{
  "num_hidden_layers": 8,
  "hidden_size": 192,
  "num_attention_heads": 6,
  "num_key_value_heads": 6,
  "head_dim": 32,
  "intermediate_size": 768,
  "vocab_size": 1024,
  "hidden_act": "tanh_gelu",
  "norm": "layernorm",
  "norm_place": "pre",
  "norm_eps": 1e-06,
  "positions": "learned",
  "qk_norm": false,
  "attn_scale": 0.177,
  "bias": "all",
  "tie_word_embeddings": true,
  "parallel_block": false,
  "init": "normal",
  "init_std_qkv": 0.0248,
  "init_std_o": 0.00621,
  "init_std_up": 0.0248,
  "init_std_down": 0.00621,
  "optimizer": "soap_variant",
  "learning_rate": 0.00596,
  "lr_mult_o": 1.16,
  "beta1": 0.95,
  "beta2": 0.95,
  "lr_head": 0.00546,
  "max_grad_norm": 2.0,
  "warmup_steps": 200,
  "schedule": "wsd",
  "decay_fraction": 0.391,
  "decay_shape": "linear",
  "final_lr_fraction": 0.05,
  "batch_tokens": 32768,
  "max_seq_len": 512,
  "doc_mask": true,
  "train_tokens": 234100000,
  "max_steps": 7145,
  "dataset": "wikipedia_en"
}
Each number is 200 + 40 x the weight over its row's rms, rounded and kept within 0 to 999. Layers, rows and columns count from 0. The size before them is the row's rms in percent of the matrix's.

# up: layer 5 MLP up, 768x192, rms 0.333, rows 754-767, columns 0-191
# down: layer 5 MLP down (transposed), 768x192, rms 0.345, rows 754-767, columns 0-191
up754,103,198,256,177,159,161,208,138,197,192,195,199,243,199,238,269,236,197,239,251,101,186,241,197,216,182,220,214,180,228,205,196,190,148,180,195,170,194,157,148,271,171,191,217,197,193,201,164,203,205,223,233,157,199,212,116,250,214,175,157,252,215,173,164,147,135,249,247,143,160,197,127,187,207,159,262,216,146,242,190,208,160,179,165,144,222,217,274,224,217,211,150,196,231,334,182,201,159,257,147,209,237,251,117,140,194,239,241,207,183,258,181,163,203,259,152,155,222,237,130,177,183,146,184,194,261,187,181,180,151,234,171,221,214,218,142,176,240,171,256,206,178,209,195,173,227,97,212,174,207,161,206,200,173,239,205,238,212,158,179,170,193,104,243,121,183,213,179,223,255,173,222,185,221,275,228,166,147,224,241,237,131,250,254,193,268,191,235,131,119,129,203,154
down754,100,201,194,245,171,212,225,221,178,103,221,260,208,287,148,217,189,156,225,160,182,203,191,144,237,191,182,244,208,222,234,182,223,243,247,184,283,237,162,237,125,193,227,209,227,222,174,187,233,129,250,122,217,131,225,312,174,191,271,165,209,211,167,183,185,200,209,206,230,266,221,191,177,251,242,164,193,189,191,144,192,271,195,161,174,245,252,146,224,212,192,248,164,185,177,156,81,153,184,213,163,188,188,207,197,171,169,225,212,156,164,170,213,184,181,147,214,169,204,223,181,155,192,188,245,120,198,249,205,183,193,142,193,221,202,198,240,210,174,225,182,276,214,177,253,227,110,235,238,263,226,229,174,174,300,164,292,253,229,210,263,166,156,158,244,217,218,198,211,180,264,182,184,206,122,229,170,209,180,212,218,230,203,208,342,203,263,156,263,213,232,180,178
up755,091,237,208,128,111,178,199,150,205,200,191,138,167,270,164,172,209,208,174,213,116,205,240,213,275,211,243,178,199,173,210,240,298,185,247,152,147,225,242,237,207,212,226,193,231,177,213,152,251,214,213,191,196,207,111,203,295,210,219,236,224,296,181,180,238,155,209,210,183,193,196,162,155,223,225,218,160,168,127,188,133,234,126,96,230,141,193,169,185,152,188,122,281,134,194,237,215,258,217,184,107,168,247,219,203,251,193,215,190,218,204,209,229,202,286,184,208,190,194,219,275,177,184,209,174,214,239,203,185,203,164,166,220,176,214,195,225,174,195,224,164,205,217,260,234,272,115,222,193,255,269,223,265,213,163,192,249,271,202,228,240,156,140,184,162,204,208,211,215,239,110,244,239,218,143,188,241,134,184,158,249,248,192,173,225,175,159,190,256,212,153,210,191
down755,088,193,243,253,291,205,271,139,222,210,227,204,184,232,193,195,157,168,152,206,238,243,192,200,184,215,260,203,176,266,175,211,182,182,204,263,222,177,220,194,225,204,248,215,149,208,153,238,179,169,220,172,193,76,185,277,157,172,172,188,257,202,238,148,145,243,171,246,232,280,150,173,192,271,200,216,277,212,245,204,182,258,237,234,67,212,149,143,195,197,140,185,176,284,247,220,156,227,192,181,225,213,193,178,262,234,144,198,219,185,248,257,220,156,167,199,241,196,192,163,120,186,233,162,177,227,204,235,145,182,153,204,198,210,242,190,163,161,200,173,287,222,272,211,200,225,157,249,175,194,149,203,184,241,221,219,210,159,206,210,226,226,152,238,213,187,160,160,169,158,201,228,204,179,206,161,222,145,79,256,134,244,206,237,196,173,193,243,145,109,174,224,127
up756,095,249,278,244,184,222,269,188,240,234,179,229,216,193,151,233,171,239,194,199,197,212,288,173,161,188,250,133,168,141,239,245,139,203,161,202,247,194,152,251,245,208,226,146,180,108,244,195,156,254,176,176,215,143,218,186,155,200,266,195,184,257,179,227,182,149,254,214,226,199,193,176,300,176,148,191,172,212,227,170,126,190,215,209,201,177,203,198,185,165,192,233,171,163,204,182,205,266,182,243,225,210,168,162,183,227,186,201,212,88,276,205,243,117,241,244,229,201,244,167,191,198,198,175,188,200,134,237,177,145,182,156,202,227,229,201,202,229,256,262,261,141,147,173,141,107,189,243,153,114,188,204,189,240,198,246,231,210,217,153,183,160,133,198,162,143,211,220,190,228,176,201,226,161,231,197,167,264,201,221,231,218,139,205,208,235,212,176,357,252,239,144,229
down756,097,143,196,246,209,164,175,211,150,285,250,242,247,208,184,240,193,185,145,237,149,229,185,200,246,185,176,190,144,294,255,107,194,240,218,249,180,217,178,46,218,221,260,248,210,192,219,210,190,235,264,227,213,183,206,237,253,167,149,206,108,206,216,243,171,181,193,222,145,158,236,106,177,151,206,224,215,233,154,162,235,146,176,172,189,156,202,253,168,224,206,248,192,332,265,182,262,124,254,169,222,182,195,150,197,254,177,162,192,208,249,169,153,184,253,193,175,186,191,170,218,224,204,224,188,166,205,211,185,209,233,199,209,186,203,152,228,187,175,183,229,193,231,222,187,178,195,255,153,264,180,247,197,244,137,199,224,165,167,239,213,196,252,196,140,203,175,159,182,222,147,158,203,224,249,222,316,216,170,164,235,182,252,195,227,164,257,170,289,178,171,154,235
up757,101,180,158,211,233,143,252,273,163,181,213,183,183,243,203,200,235,166,231,166,205,256,192,248,145,113,223,281,198,140,200,178,180,183,245,185,223,160,190,242,205,238,228,207,215,206,196,166,281,183,188,231,170,134,157,131,85,183,224,178,198,231,192,187,286,169,213,257,200,255,173,167,137,149,296,225,182,189,175,266,218,203,213,212,144,216,260,138,173,234,165,206,166,151,233,236,171,278,202,215,207,226,185,202,314,118,198,158,180,256,176,210,291,230,218,154,180,184,127,237,234,234,269,137,179,253,211,225,194,247,201,142,221,199,207,245,202,186,167,203,198,198,181,215,113,207,274,223,185,236,202,148,252,172,229,202,233,195,206,181,213,203,240,194,207,157,180,173,186,174,150,138,174,129,222,116,150,268,217,193,160,175,181,254,176,274,210,213,203,168,196,186,136
down757,108,133,213,185,177,128,197,182,193,143,172,208,204,244,193,176,223,251,144,252,149,176,186,199,219,212,171,290,251,155,189,231,271,227,202,146,185,142,266,202,217,230,210,146,210,197,227,210,226,149,181,205,273,231,179,184,169,178,193,168,176,209,194,110,217,105,195,215,156,232,144,182,199,116,180,214,251,80,197,277,151,86,201,253,179,265,228,221,247,192,173,234,249,214,193,172,192,255,215,182,243,108,213,176,230,200,206,149,157,206,178,147,161,208,154,201,162,223,201,180,194,225,143,199,229,215,264,193,248,193,259,166,180,225,216,195,171,175,135,243,179,226,219,216,125,254,291,201,164,233,192,157,241,173,259,175,148,289,178,183,138,230,114,224,140,232,210,204,203,197,259,162,206,173,181,254,232,178,187,223,201,191,257,244,149,218,199,182,236,190,191,218,126
up758,107,159,271,217,235,227,122,231,225,134,215,226,187,208,201,137,223,142,225,181,214,168,154,202,204,256,200,172,109,206,250,198,206,219,182,198,194,184,266,241,124,212,186,225,214,116,158,155,169,197,160,144,251,129,193,204,197,242,252,209,172,215,266,249,178,188,257,175,211,157,107,262,139,208,261,217,147,267,264,192,242,158,215,276,198,213,206,154,212,215,195,199,158,200,238,212,129,230,126,177,183,201,115,186,122,173,265,200,156,162,227,259,294,182,170,135,172,269,129,216,231,206,209,279,178,241,287,228,117,184,222,153,168,283,211,239,193,221,242,177,214,242,237,153,249,207,163,267,180,191,169,198,202,165,237,256,250,189,144,158,167,209,192,192,195,227,226,231,135,180,161,199,201,237,188,183,219,196,218,211,227,182,172,160,184,164,207,158,205,224,176,180,226
down758,091,220,168,238,149,279,188,216,176,236,195,170,101,208,209,203,262,227,195,200,208,161,210,238,208,214,211,203,195,349,204,187,235,199,207,290,179,250,147,174,202,202,196,154,169,243,276,158,152,258,220,168,197,273,224,194,206,185,185,255,131,258,177,247,173,155,220,220,187,226,176,223,188,137,187,259,133,161,180,210,231,172,172,254,203,226,239,192,214,196,137,237,166,170,177,255,140,170,177,162,135,156,153,203,228,120,211,151,142,178,241,136,234,156,213,209,219,217,132,207,265,209,204,249,178,211,280,165,218,213,243,228,199,259,241,168,195,192,207,201,222,187,201,194,240,237,147,265,191,169,254,194,191,193,206,222,189,228,233,217,188,283,170,225,213,220,270,186,198,236,191,196,233,243,273,248,295,134,228,200,170,206,225,230,199,332,224,182,216,229,217,104,166
up759,102,153,202,166,205,99,273,187,178,208,165,253,208,140,260,191,223,144,220,147,227,195,167,212,204,257,184,265,214,204,354,227,166,194,168,203,171,220,187,273,227,218,168,217,201,141,150,146,187,197,250,195,214,210,199,212,209,216,171,203,225,289,198,217,201,165,192,123,162,194,130,253,228,119,130,219,181,117,142,251,217,166,196,164,248,188,216,216,197,156,270,240,164,205,174,201,154,225,240,257,176,174,244,140,226,196,208,217,168,184,181,243,146,138,197,177,208,195,137,310,216,231,240,187,176,257,212,195,254,113,189,188,204,206,114,252,231,203,193,203,188,168,174,123,230,221,169,248,209,151,142,208,237,201,178,162,186,206,154,198,184,169,186,239,191,174,211,157,150,258,223,245,238,232,244,249,207,149,214,299,215,211,223,210,210,168,181,147,160,172,175,262,155
down759,094,228,186,266,158,101,235,185,243,163,187,238,186,214,233,174,260,196,188,175,197,187,232,173,215,212,307,219,250,261,301,173,212,187,264,123,147,198,191,234,254,213,222,262,141,214,151,221,253,210,177,205,248,236,219,171,200,216,200,201,238,192,201,160,157,175,224,198,206,150,151,147,173,198,122,213,263,199,135,274,219,242,221,219,214,193,189,184,249,154,244,230,208,244,121,203,125,173,276,120,191,251,219,171,169,218,223,143,202,118,153,140,157,210,149,244,186,232,206,226,164,209,233,164,159,236,215,202,173,163,188,190,222,223,151,286,195,168,173,254,218,153,204,142,246,178,181,206,149,214,139,257,215,194,144,182,168,181,191,211,231,212,133,174,263,235,239,226,221,195,150,247,226,175,213,197,151,249,127,172,159,252,242,260,175,200,235,194,148,178,273,173,280
up760,095,110,200,209,128,217,107,132,179,168,232,138,198,231,222,232,167,217,205,191,136,211,189,173,211,207,212,136,205,167,204,182,169,199,147,249,201,258,223,198,193,183,221,210,261,231,286,117,217,258,189,211,161,214,242,173,178,242,175,247,197,160,188,239,291,145,190,136,230,197,183,186,277,175,174,204,176,191,125,143,94,232,285,195,146,205,216,226,239,182,166,176,110,178,146,186,179,304,144,194,198,195,264,224,262,240,223,209,159,222,156,189,160,243,244,216,190,170,153,235,171,231,107,233,119,217,181,250,256,244,247,165,176,206,190,266,161,226,209,189,185,231,195,205,266,205,198,171,207,183,199,195,166,187,169,202,241,132,206,200,192,152,272,202,248,150,220,196,187,293,259,181,270,239,231,225,216,228,239,227,211,241,126,197,210,176,247,194,202,187,201,186,233
down760,088,178,165,195,238,167,160,225,166,191,184,215,183,114,185,228,68,259,223,250,168,113,190,152,166,202,211,222,144,212,178,138,203,225,211,213,267,200,137,164,247,152,182,217,208,140,161,229,250,204,203,230,211,195,203,134,176,269,214,182,143,178,217,224,229,152,199,226,182,197,264,235,211,162,224,218,226,154,230,157,160,150,231,199,180,178,191,232,240,233,211,205,202,254,209,183,82,182,202,166,197,270,196,293,199,196,207,180,119,227,102,170,183,137,220,165,234,141,219,193,171,217,172,251,231,152,135,238,192,171,220,124,134,248,183,177,193,173,125,256,197,207,234,187,186,144,221,161,225,201,245,264,211,215,159,179,204,250,171,218,181,119,259,202,209,204,233,146,191,192,262,219,203,142,239,232,185,216,198,190,189,164,167,261,189,98,215,272,137,266,259,181,192
up761,107,221,119,159,190,182,146,147,171,196,191,237,249,197,170,213,128,193,239,187,163,157,200,222,233,200,186,181,206,137,246,211,189,189,177,258,177,220,224,186,188,142,208,228,237,116,152,213,211,138,130,252,204,265,216,216,174,203,225,203,222,179,208,205,153,295,172,206,186,181,187,166,183,166,257,230,170,243,181,160,196,216,235,195,250,245,174,173,178,290,231,152,218,225,187,187,304,237,137,189,232,174,237,197,241,143,266,249,213,151,206,140,310,202,244,178,265,226,268,133,188,213,266,174,195,219,186,194,276,181,248,233,188,205,157,168,239,143,138,212,238,176,145,156,274,223,205,189,259,227,216,178,178,245,285,183,197,256,157,235,156,198,274,214,182,227,232,253,187,133,215,224,148,196,301,126,167,234,180,149,202,146,143,182,157,195,206,145,214,159,229,190,176
down761,112,181,153,205,228,242,253,220,163,237,153,221,192,204,225,139,144,165,192,232,166,185,115,183,201,179,181,248,211,270,220,232,321,176,236,208,177,186,237,183,199,184,170,230,201,241,131,193,241,142,240,184,245,156,219,198,206,242,204,260,260,237,238,230,124,237,242,187,127,169,257,231,135,213,186,181,158,236,283,202,175,203,170,227,206,182,197,215,257,269,169,200,144,236,107,177,142,215,190,194,134,243,144,255,188,208,172,235,239,303,179,166,225,174,226,186,191,131,215,344,258,192,161,182,113,203,250,200,187,201,174,221,195,204,170,205,253,258,210,148,268,223,156,241,205,213,246,217,236,158,220,186,209,250,201,165,185,218,121,237,152,193,247,218,233,203,216,202,136,165,208,168,166,156,209,178,177,253,252,199,200,181,140,252,198,203,246,218,141,193,194,271,198
up762,091,196,222,231,238,172,103,165,211,178,195,202,157,232,247,261,201,141,186,171,209,164,232,164,221,199,261,105,188,153,183,304,177,169,251,214,225,252,242,200,155,189,132,222,205,203,180,245,102,245,132,141,206,205,200,193,223,157,210,219,226,257,268,195,186,184,213,223,229,164,194,169,290,159,179,164,287,157,272,197,205,186,221,258,165,222,281,160,196,211,192,214,183,153,186,183,219,203,170,102,173,138,217,225,218,177,199,261,211,232,191,227,180,180,209,221,233,154,207,223,193,232,126,146,132,179,208,186,180,232,102,207,239,151,258,188,183,216,162,180,170,219,259,200,140,286,234,169,184,216,208,199,171,138,155,226,229,218,220,220,213,186,222,158,128,183,238,197,173,199,187,160,179,205,153,194,203,164,188,158,162,295,300,243,170,272,296,230,222,228,217,225,218
down762,106,219,203,177,242,190,195,125,180,168,246,185,169,158,186,192,194,238,235,221,193,222,191,197,194,201,176,268,231,235,183,255,256,172,183,273,191,237,239,243,185,226,214,114,257,196,140,263,269,114,117,202,195,134,202,255,210,223,209,206,227,203,109,201,282,208,155,198,233,185,198,189,104,255,207,147,166,200,219,209,252,247,176,178,193,260,266,248,272,204,195,192,198,226,224,191,222,310,180,135,158,280,196,187,213,197,101,260,208,163,149,187,225,217,205,198,173,251,193,236,111,202,210,176,178,213,189,220,217,220,202,187,119,171,208,193,198,156,160,233,237,203,202,214,129,246,188,322,225,193,181,198,203,169,193,269,218,198,196,201,168,166,179,155,187,237,127,176,160,142,218,272,291,213,206,221,216,215,202,214,176,200,263,159,98,162,214,188,202,142,171,180,203
up763,104,143,159,203,253,153,252,150,173,249,219,223,186,222,199,194,212,255,167,141,217,229,241,239,136,158,222,243,194,245,228,167,223,124,249,164,254,150,171,246,236,123,148,209,288,270,300,140,193,207,159,205,154,151,207,152,189,187,197,173,254,216,244,199,220,212,203,185,241,165,138,258,186,176,165,174,252,133,243,183,198,236,235,240,122,235,192,226,81,147,178,170,133,227,208,175,187,99,200,158,191,251,246,199,245,210,153,217,176,187,222,280,229,242,219,180,171,224,251,182,164,248,169,202,217,239,197,213,222,168,175,196,260,197,191,191,213,249,214,236,216,239,232,178,165,154,149,224,216,221,179,179,191,178,179,195,174,157,250,260,206,150,252,106,214,190,150,241,93,216,214,176,207,134,177,204,198,125,141,198,167,257,170,166,210,211,181,205,240,207,157,189,262
down763,100,173,165,201,147,158,238,172,304,165,213,208,250,178,248,186,263,120,188,130,240,196,296,302,240,158,198,181,220,215,204,192,167,172,124,198,146,166,249,190,201,189,206,221,193,211,175,171,162,138,186,230,236,266,245,152,225,214,167,163,238,138,263,146,221,181,164,134,260,138,162,176,184,278,188,232,301,124,181,199,142,205,243,196,168,198,173,232,242,220,231,154,165,186,226,171,218,226,170,236,193,181,246,186,287,227,252,228,227,295,240,242,181,201,199,204,159,275,166,209,219,240,185,254,166,184,177,147,154,193,199,259,176,165,241,230,202,176,151,185,237,217,219,195,233,189,269,174,202,170,207,284,244,257,189,154,176,225,224,185,173,232,256,165,124,209,171,212,196,256,255,184,177,171,175,178,165,209,152,209,213,219,229,221,193,114,231,252,226,137,179,199,255
up764,118,115,186,234,269,205,174,177,206,165,164,258,189,206,192,251,132,192,196,202,128,256,185,192,204,275,167,171,137,210,180,203,247,165,190,220,126,207,126,222,222,208,233,205,236,208,225,154,238,201,210,154,231,220,195,235,213,276,182,242,236,223,225,214,216,198,242,135,215,185,161,185,141,180,191,154,123,223,174,150,221,236,207,222,303,274,212,208,198,217,143,171,157,120,183,177,149,120,193,122,260,202,207,163,180,197,206,103,190,267,210,119,201,169,213,188,197,272,219,202,167,207,182,273,171,196,208,212,175,219,237,209,172,218,164,206,195,204,141,193,194,212,265,199,205,218,228,217,217,192,236,254,188,238,263,195,155,328,179,167,172,138,221,175,153,257,156,234,187,211,215,241,117,165,226,211,102,235,257,217,205,209,250,170,100,277,173,176,244,226,211,188,223
down764,117,243,247,192,209,229,231,191,189,176,176,241,233,183,187,244,262,197,164,228,179,247,224,280,134,79,226,248,174,224,158,168,241,178,231,244,204,197,236,210,274,205,152,192,232,158,196,198,222,165,159,183,210,170,150,183,154,181,204,130,169,262,213,159,203,270,203,154,239,139,237,263,204,193,233,165,241,229,179,173,227,206,194,158,150,237,199,94,173,211,199,167,212,157,180,193,215,121,122,266,145,149,314,156,150,226,192,199,182,254,256,238,198,216,159,203,181,255,159,272,265,243,198,226,255,152,229,225,155,207,256,224,216,140,191,206,282,212,201,234,183,251,197,195,232,165,229,242,217,278,242,163,175,200,203,180,166,240,153,197,168,165,216,195,147,207,253,181,179,215,136,198,98,131,172,191,226,252,214,202,195,260,229,187,223,182,187,245,217,226,123,257,247
up765,092,206,261,150,218,250,202,244,184,216,181,286,207,200,196,162,198,176,142,202,177,143,159,149,190,234,183,215,245,212,175,249,143,243,133,244,201,192,193,205,215,248,229,154,231,214,254,172,256,208,187,149,143,233,235,206,161,151,203,86,224,190,110,181,158,234,177,144,201,222,241,203,90,199,131,152,147,239,219,165,178,186,168,194,252,222,202,237,209,209,276,236,168,175,161,216,133,163,211,135,173,177,245,214,234,192,209,192,245,183,280,227,172,224,208,251,155,225,181,239,190,294,174,234,132,212,208,182,241,259,201,172,217,235,215,213,181,228,231,253,180,238,145,161,100,166,263,139,237,166,144,172,173,223,232,324,196,181,191,175,217,172,210,220,289,229,209,202,222,209,260,238,165,210,201,187,198,145,254,196,268,262,254,254,196,217,157,230,231,249,203,185,209
down765,100,143,228,227,237,198,188,179,287,213,256,211,123,217,203,233,212,150,152,146,162,152,180,201,191,166,187,207,207,194,180,218,204,235,209,247,108,154,187,197,213,276,223,186,187,176,121,204,189,170,328,267,155,164,247,147,222,237,232,267,208,263,274,210,139,272,173,222,132,255,172,270,172,234,250,168,146,248,184,253,221,135,200,198,181,149,232,245,201,235,213,225,82,222,179,203,175,227,244,214,175,163,268,254,190,173,208,248,176,152,218,194,175,219,140,232,240,193,147,226,176,237,234,277,182,211,240,156,226,150,183,178,163,171,169,161,215,219,174,198,182,203,269,258,203,248,241,203,201,210,181,154,172,230,199,151,137,208,114,207,157,133,202,209,176,216,231,214,224,147,165,178,190,217,219,212,219,210,229,154,261,255,163,213,182,211,103,191,206,218,250,270,194
up766,109,143,176,226,289,214,200,178,161,224,193,223,178,166,196,201,227,157,161,278,256,282,235,189,178,162,220,137,171,245,152,223,215,299,221,257,134,145,163,180,212,145,222,197,234,195,211,249,181,164,146,222,230,168,160,254,194,270,172,149,196,245,185,265,273,215,136,99,277,220,185,170,173,211,241,264,220,167,142,240,195,237,202,190,78,216,203,167,182,206,225,193,208,202,241,243,228,252,184,173,189,231,209,165,211,226,219,187,190,148,195,138,184,177,149,212,264,114,174,199,181,227,212,253,183,186,189,212,187,191,204,166,243,203,248,293,156,196,252,186,175,172,293,227,218,171,164,197,233,239,208,190,193,180,197,129,121,247,198,203,163,173,203,253,198,202,226,180,207,181,117,198,204,139,135,215,160,216,151,251,242,261,183,210,207,254,213,166,157,153,191,300,184
down766,114,192,229,247,210,187,205,186,244,84,175,271,224,272,178,217,198,147,259,221,196,246,187,171,242,117,121,210,205,171,165,229,218,181,161,220,291,254,200,241,256,160,243,202,215,246,146,221,198,115,174,205,115,232,226,141,219,200,171,182,174,246,133,224,261,178,219,150,115,252,258,177,176,283,185,161,138,267,235,256,194,210,207,210,209,219,163,209,282,189,141,195,207,167,210,176,219,234,208,227,158,177,185,252,153,235,179,200,264,197,161,158,136,166,240,190,127,156,218,151,154,260,210,158,187,174,182,153,237,133,217,266,222,202,289,233,181,158,196,160,158,245,179,291,173,193,256,214,174,242,223,207,194,228,216,162,227,171,200,217,152,194,162,176,185,206,246,153,233,193,227,166,232,193,205,233,256,221,217,147,176,238,188,167,241,184,117,212,231,246,163,206,236
up767,105,181,186,192,210,176,229,217,182,167,173,304,218,222,175,163,172,149,171,281,146,183,134,124,226,147,220,144,199,242,191,264,224,187,185,162,239,200,175,196,170,207,239,171,108,189,188,274,210,195,246,162,208,151,185,130,109,257,217,218,235,194,197,241,192,229,194,212,249,141,232,198,170,187,208,155,228,182,189,236,203,231,189,225,136,219,256,181,203,281,269,85,227,174,122,174,172,162,215,169,253,177,183,209,205,179,213,115,238,282,229,160,186,189,173,195,134,209,259,145,201,255,175,289,208,217,166,259,225,202,198,247,144,224,210,251,214,191,151,199,281,149,239,217,218,214,246,217,188,164,211,227,100,248,224,247,183,262,218,164,167,241,205,189,224,188,211,193,180,256,192,199,205,221,172,225,213,164,203,288,189,272,176,220,122,250,195,237,165,128,194,149,181
down767,120,149,199,205,140,207,150,195,135,159,256,158,223,231,167,128,270,221,186,160,188,263,279,193,201,242,232,198,222,211,199,158,170,214,204,223,214,196,195,231,146,157,120,150,203,221,187,239,175,222,168,226,172,230,155,150,204,284,172,192,234,179,211,202,302,138,224,208,221,184,126,255,233,162,230,210,166,201,155,219,210,203,186,224,215,220,166,225,186,232,206,218,210,259,192,169,174,167,216,224,122,231,199,130,249,191,129,228,317,267,210,224,188,314,175,205,215,210,201,182,147,258,195,229,201,174,184,141,203,144,180,231,209,236,244,191,204,142,190,147,191,228,276,181,198,136,195,208,148,199,245,231,170,277,126,185,176,162,141,172,158,223,173,225,81,225,223,197,203,200,164,131,140,238,168,183,163,231,162,164,191,205,239,202,264,232,229,235,213,236,166,275,290